Part of a small language model's weights: 4 heads of 32, a variant of Adam for these matrices.
Each number is 128 + 32 x the weight over the matrix's rms, rounded and kept within 0 to 255. Layers, rows and columns count from 0. Numbers have three digits each.

# layer 6 MLP up, 512x128, rms 0.0999, rows 24-229, columns 64-95
153157098118002170099115151139128070195117152116103084120089169086193116057139087203153122116109
168163140095077113093116149150073141123123138107079160134126194116173133111104120130136085126137
135130057149108159141090141106141104130117092145050064151156172130154114123099143121146104164189
150076107143081149140162111165197178118061145105083116129105097163075142117196165116108190110099
149115141100079214164171092112081101174085109088089106168111131186101183122117133086124083112090
126159178116108136076105169087122152134098125120094179153095149174156128126174087175106104143214
155150118128097139110184096111189156147153135095127061108180072096170108153174137197106094141126
151154130131139100166088144161095153140075029084131119122124209124177098079182189181114098203136
126107176148138114122180146118147135134153132090124119129128181159161129102167082133071125110072
148113166168108065182149177090113124134101130111067061125152104158102180122137131117133155153133
246156160075121172255095161148164204255041087162089101111120122112097131157113114106106107101114
190070074130144135077167157137082216163147179115134101188129144118107153148102192123111122104129
120071121124103161144145097125128145215140143120094153114155120107148157148094185084032152139138
147156140150116141185179107082112110144148134075037131083140129124142174185133117107056081052078
140207166130109132182146175026100106121127158110106109132198109199112139180154084160156091195116
152100057099105221113092052131137105177136095085133121166112122141076188145116146143135132140128
141147144120151110126131144116164151164105097121055173182096179064138125162091117081096089159135
159071123139114160134152110168124122140090141121121079130105065093164194119152140123135194085130
127096106141107180121128162139139185152098145111079122083190066096124131147105159167136133078164
143152118148140135130152105096173198147172152091137102166078096082090129170091194161048104092121
157125125133120131134126125124129140157111124116132130135124121138134124131123132130107127129123
142130113126115134138133122123123148134125131130135124144130128133122130123123124119110135122139
154140131149139167171167092136121097160120148150142101108117115177167203104127157132075147074122
154104137088042165112132116078139179104124111133156129160142143103106114144123143094113117138132
132132130118122132129130118119135130140124125125121117142148136156114127135112144127118121135124
120074104091089159136129043142108204154145127026130140142194135143171135103094158097110117082085
126098068165072093137147074041143085133105130133074139108127167133149119089134135123114124153122
225121152111029160213133114142104123173115102154120097151155139163134116124093123058095107068127
111165171157166116131070151000149106091146129160072152182129106164160109165075130145121165063104
135169164101121063106151143135143134119138171111098162130080078161175147180158127087060107158086
113184144164100110092055134084167093149142100161108118114175153101140057146122140143116136118103
192089121134139192176153109096159133208078066127154095125147106175185102171156131125063155122108
134162090119155116170110130083127110156119108146127085080110109072211104137141106239103140115168
094151075147133211192102184060119136129172122123116085140178155117143186155127093064122131043090
157105159110110115113131115117187096127154157139110104174136129130079162127136150088092145176095
135125127129125133152134120115140136154128120115125128135129135149133135129129135135127136129125
131133130119123134134134128124125134160120132131134124152130123131122129136119127134111126131145
162078089076090139177114084080233167105109126075098115126213140084131158083173189097123083120133
134119126131125150139130132118129130144120112123126142140131135128139133136122139122121127115119
198129158095156112112147100130114184114125097124140120190159112113057096120144115107158113124180
209085137120144106180118107144126126228138081117114139187117126156098101179092126202108115113182
171115091044070148073124112148067212119125109088164150142155187095141144129171117170086135169145
137081066162089130123110113113111118148146135153139087195105133133124108142152148142099121092206
138122131123123122137130132128136136147104122124116133138172128132129113131121137131110120131136
140114156049137086107100115132144095170115099062080090139205085131125083128212253142055125141163
129093061166087195107125143138108158139115076164085131125145123117132119074117161104128146115166
153111082122113077203144124078118178129145117165141068116123129101189153188166194176118117172040
129110181152122146128083150111122147150104042161134142107118097083161100149070149157121160162142
166189170115147112147105150132112122144148159122093139116097129135191108195091118134070102162118
152127128070104088118127125069148131122078131108098098160146098098120081157135110099081114147145
156170127108100155162095168096118186125135125107079131167165163147083144102146157088119125172138
139120141120123144122128108119133131130113119120116126127129124151136137129124136139108139136139
166156123138082188090099140124123115136074159130106139139110136179074135111078177119096157107177
105052071082071237173131107073084128104096069115128177118166206188123086133085246166133130165139
144130128125124127143138117128141153146125124123124126129133135126140139147126134130107107131122
132138146143118173149134148082096146148088097136136134141192153185093117119111149167147171170214
148182099165131131119077119097145104203147090138141126127159125176107123150176109099132167176137
127194128150056184103095141102149121186134139123170162141131077123144135184120145206044085149090
131130120138117220122163154074151106193139113014115148132084163180093088146136164170130109080141
093124208052161160131109091144139160132152154118119097112133148184095174132113200160108181054122
101078126108130089165098093128153138147115137074087155186184146134174131150101159110131121112103
139123123129122134133135111118135132153124129121131125136125131128138131136125133145101128127115
189139180127120145193096193044127135161132153133158121169133132128154189148053093164036119118121
103173164060043126122115134096160091179114065157054180145114089110073125141163145089140120143128
140112090027070088108093107135162139144133060102142081169126221173185131081068147142107095182108
125157109067096170151122184100198094128141112150212137138083113101198065139127125180090145128097
148135084126110186125100119120081136168202075120064150220137146127167125176156127125076202058120
125175162130145127166117154116134102179150132072138133101105124101168103096103141199145129146114
102173153143100103130095107077095129114070148056100191125111128121106090100143077150148110089099
129140131132128134145128142132125150138128128113128117136134122131137148134129142139107135128120
171154138108109150148155148085164132117134156170131154102121100140145128113163157163137127146147
174147103085130100155135154092142145141127147150161114159144159116154188127159154131044151128131
182160157103114145133130132148148120128085134127088136150120106163132135112146119147129103158139
162114110123125140147124111099090203108039167124118075129133130117144063150129124115156114150162
120124200134135151156148166161149152199101162164175068095179148062136166075068142135022167142143
122096094175060097161049100114162207167128177146150114133131162118196195109100115136086117150186
180182100156158153166119150146076179160121178138141134152140171105084147149104097178094174091142
144135143122129139146146118130132142158114118130122124143130126132123137118113139151113142123125
133137127134125138133128123127137145144123108129109131132130130134133139141128154129119130122125
172091100122135189118029097087112120153195102071105155117101149112123142158091169139141118185124
228103052085153127169117143138125122147097112045093160169138213091069143138085156150097137077204
128137116134115133126127133121136140150130108115119133131126137147132134135108127137109134120126
117201161084099109207107131103163102129151115063085131144134127201129077158115206116094078083160
107128049110063090125161147096127187155093145134104167176158095151138082158105110142122136105167
116127127120125126143129120120142125140120126115129123135136124143120134132134139136102124126134
125148080082142119136084163108151157114139122120134079113105143161126079103079169104107077084196
162084135163168082156135072151123164194172103119035062112099085176135103156142156106141103139129
121131171081156084111150137131120169140151102093097096139139143074168143221139124183084152111175
217106094160085119143195070061138100116145138128095117138165115068170116160019142103007133135172
102102142126105136144121093099161175147160121088167130112135122075085135107126211128136173152116
115203123144063102106096135070142146129131115140164119099171158084164176196101218106083084124125
205109133147131109102126135108180163140113112100110084162197082151060143148096126117111148144128
143203138143075094254191163067108153117130095072154199122156173150103169131091085135132106077122
115077145121156127126101110063161170137147120078144119128151135124174145137150124111121124129162
188110109129113155071123093101108189144115188126139092157126160124123170145047155070099129145130
135109139125130123060115121169149120158161167093139102174105048097133097139145173120125177075078
081067127121120182102180134114173164134173114129123129237115104094110105104066241124118127117170
135147060142078155118190111089143080171107084098195097159156122074128147116089085050107187122087
153126130125124129140116125116135127153119125131122129140144126139130143147124135125111137125140
175068020062087138233144144084129147118063086148200117131168147163123122096058117212131092117153
140135128127123142128130123118124129142097112128131115132131133133146131141106150132103145123122
199116155122126171122168144048097124182094130093080109151133097178100126151132141102083057149129
127134120121116127134133123131129132154134123134115133133144135132122136124123134122114135126124
181146044091164190179144170136139137185131117075100093158199165183177222183101140144083165143110
082103134139148101146114090127104190117143117130126131111146088084161109146157119216069103095078
143105097124145181165107117122149191123126111156092104168106152195096163147154153129121144147128
119061088174076106109133140103123161155104120076093158147148125128132097081089117108000184158073
131140124117121145134130134111126115133118107131125122137124132131127129136122119134120135126124
123104151123130165155157136099061125157118102051141162178118158106153148137099126089104083157092
129136162084105106182111096125092102146117128152182185111127124108193168160122161169113099132090
150127132115137126138143122117133140132122120117124125152131117136120132138130137126122131129125
198133169060124132141160087096200124117197106118138213124099121112109191162131183127111092103136
136112114131121139140128115127129131149129132124124111136136122131134129146125128128098131120132
136137126137118128145125120128131128156119117118134124134121128139115125135117137138108138120117
101187111102096182186093082112090160116114099132113130173181146134125117157082138168089144045080
112144127115161111120109143133118154140162143115141098164088113136122150100139121143135086097076
124140110087141105189159096093114143193139145132078167106112095126146116144077124161049101139142
123144156101120093114069115093122073145120107151161140109140152103201144121132127078091141088119
217171143096145142248145107061120134151085115099165157150238068185103084189098143111092134113124
143132126121135124151132127121130135160116117121128128127133134122138134115116131138126130114113
173081116135111124163185163173135125255084112227104070119130169135095140105114189161109163103136
117074095135103139107128121132220154121162120116171136143217103166139127093096109134084134095134
253123062076151109170147083146145147113139090046141095163181128163151136144153156113076087096146
165202123109085099125106118077093080150085084108147148193106115087148123131106170143105111143158
178172030115084149178151085065061098130156087043157106125176064152117149179097126231127095088101
135124102088099126123163146085190124143110076144103147189130183118151132163151126072098109105127
164109095138092171180067077148098129114111118051137167135087150146128123191127121182144081144139
209166144065129111158148129149138163153144121107140116181106138125124128175123120142110123058194
087191117088093137139136039131140118119145008053161148195127135185190121108124191176166204108147
158173133213124166157126139081158103109119149147115114206087159136167166153159166112056151104162
141132136117126131143133121133128142140117113130117113135130136142128138122118144137113124123134
129152172133163108135084115073073110123122132100149154139182117145146198165136088186097100144170
173178108146124131150123141100150115124153121134146124108115032155137203139154114146135128086141
169099121139140147141081141074103197137139155178162065134131128140127093185160150064099121180077
153098131154109114159122095131132138165150111102119114141141133099106147160078109210152171138124
155173154131104175187112165052105222150153068073181129141171091121084197112132143115070090140141
123106155080124131185046165105072126125080093078107093124127160103162083107153148205108119167095
154090164150028100197118051092139159132119140033077089113132213114156076116140133097116171133140
137125127126123122125133122118127135126130114122111124147133131128128132131134135127103125119124
124143099100121193117110152138144091157116133134091126159108128112175155133096092090047085145188
141121133103132126130127120125126132129126112112129116143117127137134153134120142125110125122132
136090159137142131160128180121055187127116157075141144193131141148131093151128167128135151117118
139132125130127128151117124111132125143105097116128126146158131123126121139110144139116120123139
179166091126073219226188167101128103147138041112120110124116119117085162110082168147140112111110
196128082070133160121143089074146142122150115114111114144111131104154126106162096115095102151188
105133108186133232164182111158168105143139116117195124149172198130126148121098169160168094114108
192087177124088192125113031122218147116122131116141112151127149156093165122181162120102139178133
176100138102123158125123099124163119122092096121090180160109098112099100148128161109045099148158
132091050110185146118164079091110175209142127086132125137084166062097118122148196203112144094121
115114071124093176102145073143165158118082156119146100123110133136145125123070117071054163066190
102200104119073103092093119098130135255164138177075155189126122127150128064056108141055189121170
108171159085044078209140174141183108144132104120139101202130117091110062215088108140099183175102
130135049126091107179087117185190131136105120113111097115169149171084123155104187091117119117125
083173054094095119084185095156178126192149162086146052100161100123112200159147131132090157104098
192090119122128162173182103126173136179126072091067087142119085134140163099102158144150134084089
191087116043094145123184181117159156153072097138172102127186152125165126203112158108143167074133
179123083051113228085109121114165183182048157134138145162148110103105107098072160169065130187194
125136124121142196096068150138114151101095132105147060154096129129128082115128166169107154144053
204124094092152152152095132106081108183098123141127118129155176095102128118116151144125156083144
165178119100141201088106136038091104188127151064175067099205099160098120169139099183120138129112
148091095108122169137107092112106122129094119133176167103103174118132124130104134116148100130137
138190143127063096083077102127131110215105114100131116105144123163126143172084150197098072118128
255156107141107177194177136143192139167118105127123055122187136163139122123143192155110095149136
120135177045089083148166110104085136143109124120105075113149170189172106158160132097080123127072
113147133136143153107164129120180169111110125154067119105114142130103119140104099095115077147138
119145106125102127179108148115106132174125081145133130178110163226105177203169121112084119077188
121129088103126060100095165096120107143150162092120154147108167128103133154172118132088129116193
117114170117147167187065123132162147108045124153061098178195102140092129197143159070140114157084
167138111099053109134105127153200132135125107082144093186132067113221099098067119164081123135136
141161170106124113121093092119187090145149103119119181126085107140112135156108099218135079170089
131116107124129139166119122128120107135144090106151174149153114136128159113125164104113139136146
167152124081108123136073109133093136133139074136077141141179177128112096132160116084107118093157
121124106117077087074121097123135159159111165141169099131124091121140134138125135134130170120162
129119101152114217157130123136125163144110108117196137096132137181172146126119165140140162163141
134124118133123128123125120120135135156132119123133128135135126137136133131130139126111127126130
119137072123098107076111033152142080120185089165108138165112178100140146222105149148099107057142
160111108141147118120103065077166185210148089041093059157151211221114126152135131166091117160157
155127118123106142134124126128115141141123109123130125146117132132131127127111144151113130130124
095096128100100137192108081123142083114110093114134122069142077121125156128083102086064143117100
120078170131154076132148100143096125199115124077157166140155229127079146219154133201135113052133
112127148125167128085157141071200117187133118128079100141150139171098111068100231138086076148199
126138155100143134143087121175085153155169166144115083133089105057151103115170101216115109125098
180190174145133126108196171144120198190073113140132109162137075105118114126100059082093154062153
117071126126108134134172161129101146166098116150149167112112139155170140188101187157139111180115
157114169150110190105116153141154194155120124134128134143098145134147124118157146144137187090137
136124124127118115130127127125128147139107109126123127126130122127125138131128151123109137129134
132210155156142091148130069102127089155095141045169167139125151138113131178131067088144092112165
113090115152123195075107124115100096119159130078111186100154124096092131172112150132056078112155
140213098129147134101142134123109130090107112099156157098092124182142101126191137145143169186117
129127122128119130141118133121129131138121124124116124139129127133140125130124123123121132133119
193133090131129099130189158078133086141166190132121177110083079127092127121170129128112142077120
123166118137151167142132112071157136110123091063166127130099133095186152111131120153131174156173
148112091129112174156134120062172105159099150119126167199117073114167106167163147168080087171138
226150142108129107196157203065188156157098115098161084124144201177126150204158204121065162099082
139137124123126136140124122131125142137121123124123133134132111143135146134125130133105129124132
175082140122201095126142119085089104113132141116155075182172160112099179181180198091091125089117
140135108121123130129134128127123126141118115131130127135142123133127127150119141128119131127124
203088091135154087126133104116160102134136131092142155140115088130148144124152176160048116101101
146165179153089162167070118068205062117075097167084095179157129112088149122179143200087125149226
144127153181076147180088088098103212178087127139117190155140076096106122091072107152059098157120
140131159120113138177154073106131112092189081137106130096122221110156177098172085182093151167115
138120118102118134190098114135142136121110128155116079167107139084095124144171180131061138040119
171144071131080161134134145091162141127132094108158138129102162105200079119117128103101132126175
118109131120130155179130136100146133137111156149145141164150095107137162136141204121123100159098
147144160104121081116190155143176121171134125130124130198120086149137117160151134111126117154160
192094100133114107163125192150208125131133115168118160196196166117107150144122191127099105053107
# layer 6 MLP down (transposed), 512x128, rms 0.093, rows 24-228, columns 64-95
125090178095159111200122114168139092043122065085154166095097086124161106151095126159091170094164
077081073121120126163181122048141113122079114130136165112142097123090142141096146133105152105097
114135133162106140102085107111115105178130162203122163117096140124197155094133085156129105123109
118158123117168104138140206085106057182143067101055125117126161114201181120149134068173140129156
042048098126098070099187057149077107112110137140117125130116157164179102153079155084186121124132
155043137108101174128101159132185109143167150124054056172087135124135177154143084129178143097069
103072128108138115153115091062123102102095136161181196143060222153169201123102112057119129079190
079099139113095135120128074075087130086181163163145174124146097151124103204085131092101188092167
138086143124207132193121061125164052124065127100094092176151129159158122122128171122182134120125
152138135091200074154145113109145148104130132140129141092128133074189131147171105109093160128075
151111147115180088112081100119141118106160128105058159136168107116148146144122174142102081190146
130124103134130125149139092152112140050092133229225099083109118164165143138191125195154124127133
155023128147102118136133130136140068050135075127144197148121131128179137173168142181137091105116
138120155123123156175088155028124133118146127196148063190147156135104138193122125096204160164131
088087136171130109128098146134111154109163115130146109056113138103191162111169155103087134112115
095126171084175118151140139124125128148127148147169160091085158128130144187129110114063124099103
090083093119120143071137124197148140117162154123153099148111034169120072062151126148165166122116
092114149058182116160099170117119087142118092128161189147134191140143141051156070103086072207125
149185085081213091122138123167124121097149133118172143151077131145191131184124090150112134151063
160136135192146075108135094163098047048145111192187132102126086132140131069135103193151172139135
127133129132131123124113139121136114126135124129141135131133133125135123131130137126118130138120
123122125122134120130129133117130124129117126128139135124129128131130117121134137139129114138133
101133144120166143179115133108085128158112139132130108155167142129112114121132130103119066125099
153072140148186129148098153223100119118133130153090176151132056128132127097120146190137169110124
128124105109133131130122128116145130130131122125140132127124134160143133122134121148113121125120
126099245057130105125122129136151126053088149198136072135054085068146175140085102147149110143159
049155120106065135174151193199039196192127099135149059062132109139201216103102125143094141156134
095168057148083085076120153149133174133148120108091130127078151107090135095194154141103153115163
206124039129136166158136113077182166161085183138097134139079105126104097185063099111105130157093
118051162150082141141156181126111082072127090149112123102172099113124106205065146128177188093168
145146126160167163153196118094192132149125129128105118162091121148120167074094062152093198130091
064122120111065118102152188134125071113157135116113184021092129142102110205125141087094162114140
131097088064140118117071205089109131151115154077176192093107146161146098169173184173161117100114
169127187111169032145222088134167187089101130162130183122117110150135082100099129086194230170132
101107218173188183106032144076094093124087127151177190133149133190215124127118121083158134090152
134129123134124141125132133132120134135124131133138139130129134124129131122120115121125124138124
129127131129131114118136127129132113128129129128133129128126129121136129128138137129134132127126
089187157143154119130043124148131116172125129107133156060143105095129189062234071123152135112096
135128129136128126120119140125141126134155122158164136120122125131122139136136128122123140137133
167151132145133144105093108151121077134138110124220118099147142072170069129141111189114202099165
127111125108119114132160170095187152092139205139129051148208118105209136094134169050061140191131
089148091120098139203155099145115110160112146163111079156123095107111142090147126156121108062165
117175153099149179132115170098078106128073133028098043103125134165136037150091103170175214170149
128127114130123136136145133142126117138123140123129105120120124135127120119120136134136146135123
122138172152121189152191146105116178109138152134069157180098172111137149144103078164161112128122
136146126094204184167115089128120164150108104124112159155160131159163116153123097179205137155102
100134158109143169124134093182117175131113161070144120130153138193114102108156079130107104154141
094112136192150153122148130090046192171117143083139086143138150085097030067103165122122105128154
114058142171148109092119110083122103158120119119179132168130137134157109129141117143168122141140
102171121110096134131156075074146078147138111099085129150149152121129171172150113168138154094142
119129151137086122066138120215169086107055120104125133125140082160159112114119085169155176147119
121137128128131132116137148126132126131127128119134119121134135127122156146128126120134130127134
150095203123160059158162150037065098139139159105094100141084117137137189151117164109160139161103
078157134122190178169130204138095150211184131027178124153187167115077042111122082097148154099117
107124131135136138128128118127100132130125108126125124129130130126129126140140125137120132126121
104143105140185086094054180128091083162146091087087151093101197102140098130125094104136094112098
111172112101185127096159170144104120053054131102131178142138109125145161140144127196150139135117
104091125133165092132074137162144163189147111149173151090094112121130126116107118124174083125129
152137116144104074142072065123125118139108070128089104086216167147081246128018102114173113161105
161160088173156098113141075054170106190120094151119128234147117108177082068171141130136130143117
096073138160156133130154104116139155136123081061118172084154101128082183145139158154118107145099
117120135124132119118132130132130119113131130136125115131128125124127124121130133126130131127131
117124137098188079126109160130156117085134124092170198143143085107173156105142105112123132146131
110126090107170147144153156087165144132124150141153111195193120089168127083136103116125128123107
102100108163148166167146199116126218077098218145129101165148157061147146143149115097122170123118
103186126155157088140117078165098111177134158152088190136164137119131175109090108124165067165144
109130179149207097111130189114092133181050164122124146090104174082163137127086088164113047170108
140181123166141104114140113150091132138151056125145124183109137142057161096194121135117100116102
119069083120138195108177136177184118164169090140148112129122138138117162122118177116098151134148
133117128128118114122120137124127107111134134117134121109120125107132125129113130134127141119106
141172114145138120111076120135091128112131093087112105118132188138128138132133078101093108114133
115110173141147096106175102138184056172217186130148067159176163172051130103123073134151109133149
127135095161165108118145175127138120129102107135113102129098109119108130142135143177107123141117
155172124152129181108134198099108159142158135207141122123137088076082169131082138119152107134126
150151088076127121127135144128109151114183120147135149128034173130141115142090087161244166155115
107131168181130148124123088127117138071128170135105124197171098175068095144138167093033093150117
154107094140154084136075209159178139114134114111111083114088131157198105113136179053207171157117
093135123107132123121132127132123136122127145120140132139118132136128124134114127124154127131132
130117129117144123113131103122127131134129150132128127119122135117134124128129107120125133136141
127116060228158121143216101127141122052153144129129138153116079111144103169192134072126123141149
154115099111139104146118140075159104077157197114141221187114155112194141152105108045055117092202
118125127131137116128124137131111129095131134134120135117125147113128130134140140130129129134119
086170186087159114116118144083181128121043126200125134144030043134079126117205121075144116088124
130131128119135148088130067079178126133129120084165105139073127047147105085089101135223075107101
127131154134148124123120107127128130127129136118128124124122151122136128128132120128134128141147
115119170150130182164073099067065107138151106149120102083133147085083117044145091100150147170138
032093165128114076137135050077159097090139091167065122136179134045157217086210141100180175126121
137140108149094124086126140152128045074135106129098109091048068149129142131107081139142136071123
043090106107119094130089088201175171162096112086108126149106132150148098121214158168124132062166
135156163098118142145177158139207176129092106085082118149138126177146130126172105120115121104096
176091157139147166120087114142117151095105131101035113143208183141126115139109159142125161088116
081122113133145071122144106169128117077144132179163170038140081078173178188104112103133106073162
091123083162121117126130050057095167092092171180070139141172186147088119072159141192138088108076
078190138136115096125158085162135170110126129125165168124109150113113122088209133117103103099085
142039124146138163167128100117139096173083153137194166149169102123151155077120089138147104101117
091150123183144130166112178109097071136133144097168170111133154140195164108178052124087081197160
119102161137169066114127143141130136175148111084121189105175202147063081098190048136164192117159
055098104042118170127144234121188130078146123165119204145089104143155079135153141179111145093112
114131125142125132128127125150130119113124132123115117129118132114110134139133132126132134136132
101100133156157120171088079056116211203056096125134164159085117099095110155113122156125186087160
132130126115128135141126127132128129140146129129125135128135120125127149162130127131112141125122
190189077081153183089110093103122157111127208115181216134101123146100128099080110108137155132125
132128124122120131133131132121125122132125137126131128131116122135127131123125120128131134125115
135090088178088152131099106099131149120076136167108035104151119157161128158157153093121109123100
087067144085118043101126127152142112082160122115110174166173119147133049122128110114174164134158
122131159111105158128168095119118113182113116172122155120126100086112113160124076118092123138093
121130168173137086154145094150089114131091167255155095175171145168147147091117127072151099128148
118118125136137108131128123131140125132125133115126124121107127126137121126134143129133133154136
106083147142077096097176106146132075146165113133145182088159090101136175124178127118119147148133
131171133180125118153145096159101085124158129111131158135167161157112151120111137114113034128116
125118138139136123137134117132119125129112126135125134128135132131145137122124146126121124107106
113115158133157156214136064117089124097188148181179109130196143133142133130216094081102080158135
143128125129129125136116127128126129133126135126129131117135140119119121116141108124137118131123
130120132128140131136111126127118133139153117123128132130122122125125139122130127124143127126130
146183222116135092103167113130103033154152134110103121069111117143141111082084103105123069201088
187078128179100135091150153118118087170081132156146052145121124182119123105113147095095135179142
196089075172155088152126114140147067087115147111173142201163136135040123142147122158173107060111
125162165136061141069173096119100146122144079144112188111117114125159187052109133073072178072113
126136122115170096089176032130164135156155135083139130175090116149098169173123117173113136198106
122135126133150115116157140123122151092141117155122122114134106122128109123142128124123130121143
148125173152141132121113089121130151122140138137167111147160125065142143112097162113141122098135
130111134153149066088113149094046120166124126131131172122057105110114122078196183110141130115148
049116167137155096106074164173138112181190176132144055139117125126155146149101131065160109090135
110119091134128122069078141163164118107111085140117160116096173134150137089101142103145168192143
144110153108199165138108184149144121111093144166102182147155148131178115132179140045178079158156
101183089150116217127123161109136079092173129119099187083019097098111097147187108129117215104140
106164097179151126156168102157130126157097129139110090107165086129106162111153144154145116106117
141130166132142066094160117109102118116116151194184141063113074148158094122145115093086138141108
129100160153199064121127199143106121192131152121043089139146117090129151053129097086140161246077
126140121121139053134160175103110127138184119148077124172099138154137174120087120154173131155132
150131128117130127124138122128152123133131121132128128129132144121137130134126125128122119127137
078140118098061181158090102184132131149110088150106147132172133126102119080078126090123160092061
095121172153115144156120140136140154143138095077126164073135172122094098090146104101125139123135
056112108073111129104120114153151141132084186135149125122146044135076088131076132086175189068142
127132164199108147139119088129159118123144134131188174057150093093174064188153122110156173162060
160114131146080063124146099193115093100153129133110190145108129137079142133110124149140169186153
115104099109140159146183155115154092206106141116082169092092113094133189186155110151160176088062
139080101099149125112145093167172136097142162079133184215124214102158105119121092134179080128116
130127114138134112125127122141138124130142126113138127125112118127137114128141128139126119126145
126054145048141148153159119104117163108067046153168160045143084132139227134135138145122129120121
131123113136121125145135126128127104140120128129141128130133134138133121143140122114132134131126
084178101088122118159172093138099159095109070167086137065196122087091125118122185121115098088163
125134128132118131133128131130123114133129129121126126128125126123121129127119124124126132125120
060122141174129110103079131149152182107142187159034109110114077112135139096166088136112142170112
084134155201122092097160100143172078231170147127147119137123205100100156117102159108130128083118
097143153084152126132087206092114116130199191175073073040101171106111146051153100131116095160151
076164162090139104121093161142147107114117096183075139127110132117106133121046116165201090125175
148120148151156157103154090125115113166123077120168116114069076117138126092125105142121138181148
127134144113089097131151145059121137064169201176191055134173134158183060158095087103072165169069
098097157148136181131115142088156113121066070128170173093123165191157068129135089131131087162149
187122097122120128127126147098197115142110164073159085128168199055111127105171105160124138127098
121093098025200154120067104166130103164146156144155092185077068134128163068134118132199080070096
133102113123199126138144080121111151132139152124106110134124165138131129133182112165155142120113
184075131167095177128022096130124126097143157133145173173116151191158128152093163139170063084122
088142163107110140138169141089115152133096123157117116070124117113158096143143158155118166112137
107109190134229121176120176090085104209179170143133142146066184124115146148132079135139110169110
066111216147079169143135093164075070014172152143108125079074114119172172046159073129062147146179
136118118114092171141159064120117173108171101128128165130178071131109110137135125132148103175108
135096115136149090131087110145111133148148137175157136158108133060076141123115151135127179137100
157056145164186113113151049083124188135098104173107077137118119119110100104103159139142152107102
075176098135089121054101114102172129136113119146124143143170146066126126158105143127116074135106
073164168105154221136115158094117174154092136148221137151140124088155149105138029052136166158127
159111165091099150131113145094149131091129123144121157152101107073146107159122039088066178139158
184124007064078134082188142211080103105216122110141175106167075106127131085175207108062137074196
106158114158116113120131124139137136184118108147145140171134176156128181107135131092157111125075
122200110148076098155072074173104168142079078248127131141116075096156166127046134147088193141090
122099154109159116117147119130142150145176145064055141130122181144123167162071095155155121071099
085128177123142060182137092150152176083066106119144133203152139108107070127095165212147148115129
139113063172195183130166112114132143074098146178067128075141201133102202117121123132166059120113
016105113078090108146174183061054099163152105102089121153170152115145113150159180148201133131124
126115114157111107125117164108103126152132088125132144156124152130119159126150167118146107112120
143171118125134105132167162182130122106123110154182070057123137105180150085148172139175112150146
077080087069118110156161160104186107088150195140153184179145120084109074129082122156157075114164
127064134142102068106121120055130055079136111127124190151162157096170109135136140115124090081117
123131134125122124130124131134131126130109121131135126126120122141130127122132132127148140131123
141109190120219139139135150099127209142074122095118115126128083209061096094114103142149149121105
148169158193155101163138025158060186062138102163132103188129185111198125222146132140070069100171
121127127122115142140125118130140125127110125123113131136129124132121131126113104140118128129127
167138159170089155151122173167150129133138201160148047204156161096159072133165178135171108099132
162147177183105213200158162115123155122121109137131125095147104122114083105127135039154125162141
096103124123108106135157184084106092084201071107195144151144142095154090123156121129136123128078
122146136158102108109093124165166074153118097135120117151165120142139144107136181116087141102134
138087036207139049139095133067069110124140170140083117168202144130127152140083155165084135130212
169091106145160142129097119126163132170148127131118169119148134114109092146171122156123128112105
145131124127134122115137089133164093122072178109070090137091140132128131159085113089122086097110
133124124118137122127122139128121124126125129136128133135132137125125129133130128122121126131130
075153133146080167144167162151116123130130069185095133139122148137101144152141144127159145151124
146081128142120183159128098075152169125135089115116048152061091124158128149186102151180139119115
118081175123129120121089120080098113126177081191087119145132136103120113122125128110084161118109
129133135135139110123122123125135126118121120131129139126123134121126128138139137119137113140134
142167152135112124159120099077108123121142156103138168117198141138124255143098192130104134147127
167104124070129155130179133135155119104164139143147161078145129161154085070109162084120083151102
167092100115124062091108160151136129103128105106128107166138078147148160104132171092117170135127
144113116138176154114117203109101091121097127170143140113132092180079121180187071165116157165096
125109121129150120122128122118117137130118125139134132117129124133130136128128136117130133123131
168067097141150142198114105101150076165132225204136086075139105128117066091120119086180091144084
131121138125135129140140109145124128125115127120126134124122128110148122095132132138132132125119
166130061165125155120204108156126132104101134127129138090159144124159167134157117072213144119105
136058131097109168151155091113133167180132129155104111172019123143181102126155179107092063130110
192160063137138158141139178119129099123119170122055100110147123157153144174153145055178146176158
112149132123124119101128180156128123159119164086108183097114038134127120168098157056155145097100
124126146199148099083140084154108222147145104123071107143072112104113110121114062116161163152189
076114121123112203093109118130086115150118135124157164114123127148103146149132172138107122132085
112101124156151142083092093153127094097130099096132158105140136136081104138125091142157097148143
094152095127109113116122103097114095174068129158116142130133195124100116117093136127117157142081